config.yaml
norm_place: "peri"
decay_fraction: 0.924
final_lr_fraction: 0.0
train_tokens: 156800000
Each number is 128 + 24 x the weight over its row's rms, rounded and kept within 0 to 255. Layers, rows and columns count from 0. Numbers have three digits each. The size before them is the row's rms in percent of the matrix's.

# layer 7 MLP up, 192x64, rms 0.111, rows 90-123, columns 0-63
101:144139128170112136113130128161094159095106127175121164094131128139114125093176170119123109156110131126163120144096126127161125161146128134105148144080103169098144152110140152163120137086101139
099:083186145140106141109121128106125146141133098118100114113125159156110127102102167173179174112071138130131127120149097127118114126101132111136108123140106140117092147133124157112090141099092153
093:111122096091105132118120100137120139148115131143146132102144124155113150143124072113150093061114132145140135111196146096175097121140104101122116123116088115133151101124132173155131134157115145
103:100154125129130137136153170158169125117131178086130140103119110136137123147112152088157175099093107185125132119162106088117115111107088162124104116116108146130148090108153126144121102108123121
094:117130141125114122081112096117172086131125122158142132143080151132095152119158149134133140116074133125179109098099137122109131175114122108112163138155097147147157113127170174128142152129110145
092:115073141110133141131143133161077152138143106137102107140067098125100144119110146119140124133116142092130104099153158127081182125119166148108112159122105141112107153176103138117124128160138133
094:088104153120133101090144076124150134121161127118098118156183111135157104072084127101129106154168147136160121124156156137107144119140122107138143114109121112088152133113141133158132113095142093
090:137128159091133156144139162156115136138096140192139147112150100101137129110129082093161106122101133147122114141122125128160154163145119160152084140124126176081126137135103138157090120105119099
101:097128121153108141144092158178076118109111099094124106103111129125137149102112080124080148154137157135098150105094135142139166144130141109117099127140139154092173140144107105161123104126118156
095:107128137104139120125063128143146151111125163122096145203147131147123156094059131142131147137128130128162149142106084125141131127117107115085106161128117131099088099129136151118120130147121146
100:125133114153142168144117082109106090117121123151108117172137164096066140083127163112119178123175157129129116122098119095110104095132144130100146117130136123111135121134182139125135118153154117
105:126119135131162128131151133168174140172080156113149106152115147101121155163144120161167127110125158154131149108140126176129118106126191131147131143132116114130133131088141149078123113096153157
125:111164106119143138066165180127145159112131128127101120136117129116103134094105133118109099125097139102106158129114142116078102141119123115117092127137113079088171145136090137140124180130135150
110:134101110161130112163119130111089113140123150110116144129154105157090159150107124111101147123101087110107113166136135147169103152138098165087128139137095147098181131177123102141160139142138153
094:132114116162157143131146134117114123035106139132103132107117123111136103139106123118126125098065166143127129108089112156108165115171141124155131149073162134129149117158136124115115136132108133
115:175119104136156105112155097083109126128120110143123141184129157177092141071099143156148121129107130167127107117126115127135083129146138083120130112147096123121122127149119155145114125168163107
098:141131113099131126127138110137158117181077141130192154113085098156127115124143102125109124112130144105121100134137139126161132109100126131135150157163094080153116140129076118140093173141123100
085:171141131139117149146132160112101147119164099111090117135135102153179130121097128125157134097111118132107128165115111151124146143147148122157135129118105122144189157100102107084153145099191133
098:108102130143128134096094111157127117144130140123135188139118125188146141120111119138146138139112104108119108138100134117113146134081098148100139083097132099133172128115185169100144083101126143
093:139123117152151096047125151130163138144092126125109146074118146142140120118111117156124088137120125119124142142130119122125122142145114106081085148168149125145087107138101173095082131140135133
104:108156113154135174101141121147155139143146113115128137111091122143148120135136065152098135166130126093115130091098138144150127143125093130116125141124132140135155117104175165087076110151184126
094:134139164133129150113087084116155106119144117114180085128106126083135124120147153123086111115139153110115113185151142132135135102107117110113147114094125132136149169117139113160089089141175106
097:103139154109157167142115128144156116102117157164082110136125140164108105152131177114116133158153140132142103145155126186092118130118132118123151159096140100158149154131124153118136157110094075
092:140102138141166071109106124137162127111082157123094125103114141170114127153112142121115188107115142109151110129145159116152090125145120135161098107111118119109137134130101116130075138109171091
099:111142166133162152148135157093163113102102133150131136148141172109138130127095143152132083141115135135096134102118139126156146137148109097161120102166146129131142166093151154095079133147076157
105:097126113100095085110177113122126157152096109086142103140159113147181128171135072127121118160144149132157126130128104146142136135113135140110093126150123126166150117144095141180143108101119126
099:132101130122138095178099100089120110158106107118161075157112126142179137104119127113122117139104132114148160121103088123115145155163133085126152138155117093132092093108120091091117123127127116
107:077158124122091165102142118105075123128132152138124125147127112148118144121172098177141143096124092114132140150098145102128134096122119132088104084114124149104113101169140143126105115105155174
099:104086097148136115089161171180097101120137160168121124087141139110088104147100159111115109129135107116122149102102144136149128143162139128096145136084153105115117139106159098150138123129124094
090:114096115154128164122129152129146152100107131128153164156110098160102155156104197135116191090142127136123104158150114107150112107153106126147132143155160134143087104128163121136121142155119142
102:092150140118140130111142181087098104096137130120120134139084103112117120144115118134167135150158085127147142128179135103167159167088108117142144111161156151113153121140145174125110113112107157
111:084133152099134129135119108124143129090098125112087115130114122124165075102142168129114129154071119135084146186115123130149111124122128094177119155165121131143103117132120123108158162124100105
101:112158104069114163117132149152114123123121104129122140100138053131134152160086122122149092104147125105095135180083139157123117141159128145141087147100137145100111150131150117114131109150128134
092:128128187125143123091152171156124139129089080184128140105112133140137146099126120130138118149092146104169138110114161140102122173123149144133100115148127111116140114100060138127118135159150132
# layer 7 MLP down (transposed), 192x64, rms 0.0951, rows 90-122, columns 0-63
107:164117104160101121108121143088139131082170183132109116147185141165112145127079095168120115118121139149121120109123141105158115095134113122147164120140176126107097134125100118104141137116140124
101:128130122105124121159184140109152175150113140113104127141148108116131171122129118181119162146083096142078105114107180103124133146117117133126119160127141115126058115140149118146143105120113115
097:158138105135120119137166111143115184104102108124122108165141174143075124130125130127181098117130161149104176128121147096146126135112144116148137136163099097128121113089137077161139123100144121
093:089105185126095105079141138109108119103167168143188154162121159142119139117140118150115151122141129142113139166123126151117125147124110146098136114110086111172130153122131110146152091092130118
103:142151133113146139160151118173105113132131157121103114142107119136135056177117124094118091150132169141159129104104141098130118136153133118168155105121095127091121194136124112156138132150139131
091:115151124102115146151147072137146118108081109119184137152108139094138162101135136088128129132132123139085122149126166144182132140148148077125167136133140121115145091125146127171093134119135137
092:141139150094146114140090155134095076154106111107139104098149131106078146155154147146116147128109111137069109143100112158161136173144126183148112133116132152144100134110125154129156127113109106
090:099109111180122123139152118107113135114102090129130107150112126129157179139129163159119114156143138121159146131085155122096101118147103171125168102109146136167126156120151120070169137144131149
100:126104093169114108134122151106146089088149122145166098110071131121173098119174157144146111135111147138155137104122090131129153131109100123127070096130124118172130152137114126142109127130100106
086:130101118108078112082132122124112108103130126144159086055136144101146132156157115116136142175103134122156098119114109103111130079147101112111116081125094134149165146144121157122141127109130124
097:098092122125089166124179172147161137134123138134140130144131134159153149120118136148126094106131103131128112138160086154145129162150114163071157096121142144081137134138141157103108119099085128
103:138132151144097132069130104156091136124114101135125084150109112151132103126103152153131094151152129119153155165113118115117144156115064119104095072074122138168120120127133112138125136108131115
117:105119126162160080127147168117139111154113094129121135118141148114139164103108150127071099123112154138154160093131100088107096114133111115122113123139106138136163176121138153108161169150119168
116:086189115122121152172153111134130132100132109153118132128108150121170139163116147126144116120121071123081151107105158091130134101106149131140175155152137093110162113123135129121125153128082126
094:116137149107094110138113121114139103180156134082116100131137108118148139119150167107147128122147147158168134150127108136175117165139095132135077123115139128097086124155103092166165131111094101
079:116147133133145158077121093110125150108142143123088122108122108149104156143114111098150103134116147125097125136121114136119148120141147109151193144143132128075101137142063118129112093095146074
103:081106124138104138124124141119111125139133112148114122133126145108120146144165127105084148153132121155182114114118152145128091183169146106098100142103142154119166088121145152084146080127089118
087:105116105153101093093099071151128077143090098140168135141095122132117119145131122138093139143140100093137097116137112139146104109118119132109108146157113105131079152153126127198122126122108136
096:121098148108112130099131118121138112168137165154134118111130124088104164114159131136114123144103130091137128136181073136132149118094184162078107128162155123139125129095123145137074136121107116
097:122122141082162130166144116108138115132110109101104083092125109130152144140127172101092134137093129123111152128115159105153097168102158104182160110150140155097111103132146118126150150166107137
110:172103150129165153080087129116119148176108152115116156140099127152108103133119154137153109106097135102152165098121114117149103154168100097161117107134162117142112171125142155114106129137158143
104:089119113124128145123155153132130137122096063109113145110129115155117110142122103201155120147141085168139160133139150104103146123152115172130120148086150116119088132113132092121122151107098148
100:131098087146122147098135081149142123147179131120171117136130143112126083153094127092154113116106122130174102068167115161172141159123122114133151149103131114141141127155100140141108117134143113
094:104125063075122170147151154142078127141159119111155124117134128138091128092144122149117130182127137121110118112078095144099141130128104143117134152113101149116158128113129180100129128121099130
105:167114124187102090125106141165136122134123102080105124148091094112100121110130139101144152125123139126161125098115126179163150119165135149110106093104149127134093156112119127163115172110131141
102:119120122105135112136141093140148075132117141141135128081132174182131112147123174139183117156102116120091102123132134092142139126111129099124115120134099097100148118172122110096156159100119089
102:140134112138115136077088133130142160150107124129092107084132130129134122155148125141141118154114144138102142166165152116124132138113114180132045145154131156168147154130109094118106144114167134
112:115100133110105086172119096118148096138142127145119132131152126154140148094093146104087093122099143123165142146159125101119110124097162140120123131171155150102076145096166091117132149110154119
103:165131132123127145132098110168131112128121165091166132128109128135126145050148136138109113148136109153111124081147142130151156156142112146147114174119096122171147161129087082111096118119139124
085:118185126120124123096143128123101078166129119125135129112167141054148144101128070154115120155109117141149142092129136164125176123118128103098124132142122111127173124126116127111115104122089117
110:112148162086134130123171089175166119116126115157122143133130092152081166120157118130095135091109113120119088084139125114134129087138116136136126098159150108120130150110148110142160084153150116
113:137136120150096164152138100183152127116151160137132126128101097165102126121136124125109163126165178099148114120101060155137151126126130117156133103129172126122158136142095116097083143119144134
101:090121165151124058123142115113118121138150160151130156102171147114144099168125133112110154103134138161161178133164121117141157101124153124112130126160127102166126119107089160106121135104100128
# layer 7 MLP gate, 192x64, rms 0.115, rows 91-123, columns 0-63
095:131132172133114097090140076178102124123124109175111107137109156167107166139142110098091125163109121121135110147100107140118154127123138127094149104098149169099099111145119115134143106117171133
091:127143147129158146150082122122151136159158146124109091100121165128160142105129175125099143118117102156190122115123087099097138139132137162136126119105160175142147137140163165116144158156126151
098:128114154098132124125126126113082141122142113145139119104106175116114099100130116202145110171163126094111108176147132157150125162175128106104122137113134114079106158155125157121110119144123130
100:136096104108111114127122092124106165133120155147084134085131156140138085089139092127128122152150123088117120132125116144150134145156112151153136124085120082177140116154136129104145097117063143
093:129113142110130118138095065141151136131117118148109123104111161072158103113139150093113158116184130110079115120165126159142122118119135145151134156094099131133139127111166108149095133088101110
094:200149153126115131192114096138122135147124134149090118137138115162130124141132136108165106154088137131112114119106147156155118170159100187120106108119161157111134133092145134122147107136143148
086:113131137132116157125151171143144131132128101112144106079124154141153129133130143132142112161138127122176122111148131126124120136200116120107093129123100190107111171119135127152153138196145093
099:124130111142151167145120139134073182119170119114125115098138120106122138105122132165109163115105082143119104135087152139112108135116127108130124124207112120141077120130110163132091117117121111
097:157107105119142170133133160132161135122131131094105159142090107179155115091097113143149154116117113130101109132146091180146128170124110137181165146117139145149129131178126144130115114167123133
098:145083109095167156088165147117147126145152106178156117145116146144127120117121145135115129115114105157151102123149098121162125145084124128132149146162158121089076138163104155107100137093113109
102:155114121162135140175105116092140157112117171131144158140148131146143191100137131126143143099110135117103157135150130136093092123142158157143109150192128113078096127141126123144096103148120141
105:147097154101143114154134130161046125122137110183123142113129137073108123102157154108125131092136134128128151141135148122112102140116152151104119164112130127137128142132148077157110093173116142
121:167066150138111118151130111111113108130103187112070126127150104158095141119148120141101120129120163125115101169167114144115113151143144106127136122128160136128129153118110122151117105123195154
100:119195175096161162127106138115130097111124129131120160160118119119139137136090162103089130119085115119095128117113105165134112095122141155119153159147123126112112135113154099074093123128139099
109:159173132128094107122147134131090162130117110126109131117113103108159161089080140101126097164134081161151124128115132117104117114135164081129125168163139117110094131154135152168125159152147124
108:167145072163159153133158126114108131062152150117096152147116137115156127105153160154129121146161153117101141147151140146095158129131114161152122079144151140097142112171136123148127104126123114
092:125132089160136140091148132146174126130110125111168185121147172145127122116142145109155114167155135122150118140129134152178140127121094082107128109128137145143125119083148150081109114154098164
103:162095119135106125143102096112115101109097159153146103091121131112159122130154146100127139131122129162073110121153125158106127102109116127159160130068168157129095155132114120137122110163175102
096:137107117094145169131144131161115142141151132140136106138154087108124116147102166123089154128145105125136087139125143162142089187178149118139153108119147131177073113136131155132111139101140148
101:151114153153111151168107089139131130111155136111139153133154156110134170149152133140157130161104093183128116090133111152136120129137147144200139103116113123124165144168101098087143128142120118
102:145092131138134146113075113148115165102154149098143109132134144128112138152155145132145113118065112106167165146127141107118098108191138120123111118137105110129137131138129120150054122104094118
096:178164148109137171109133152122118090161115122128128157079172173118095102141105120121114130097113159172126128123125121161129121167123176147156144154121137112124141125105146084154138129159143137
098:150136138114111125130151124138147159121105134091095137120134173129145128143101171110124130116075129198137121130110124096103140126146108117162140099127113171093111106147101100089159138120076105
107:125113102114115163129126086070091154113134131158147162120190157110117126153129122137151099122128137181090141118109086121087141130098138151132122135160126114078129144137149125146093129148108126
096:139168144106105149117125126104139176140128104136140183153147145084126153085098146138077137122109130107173121155123159157091122115139102139120126144151137147139116124130142140170104068145119149
106:130123147129104102154109122146101147111127132143067127093188103090152110111128097119137139127122133134092156158182108122166148138143130168153173131146117109111166137111103125148114118096159126
117:129118180125131096157112121130145123141160087144143111091136118131117148104104126090128133151064111188086102136127109134118135119144115141128165174118130193103116141140151093134138126128141124
104:157124171142123149146105117140119083141159185126093141122157126120091165106131091129124111122116114141114162094155127124085141113115179152153109082125152151127130146172153119116132118160158126
103:163138088115134103129124158138119096176192124162133141123138113113134152110137104154112103174115134169151124134112118147109136118165164135118129122108110121131174113142117184157148119171116160
104:139115150108171105166115136109113111110145155129114133083156095109145120118093108121123149100068167162119127129108149149159136112179162140142162116141149132114109130160170137122095122158109100
102:155121149161112168121102129110101114133097157117116181094153153123116160129111121112136109126117144135128096105113107178103129106130142118133129160111164122142150147124176101156075135082158163
099:164127121123079185122152118135083112150117137124137092160127127166130140133136213107124130139132140144143119103119124161129098164123122143184155113139147104147107095107139129142120159126121146
101:148075133074093117167110153146118158114146156116087125169087128103100126140124129140128133142105097119147141141111118120084132107132128116150117086078115125112157138132179147117144149139117088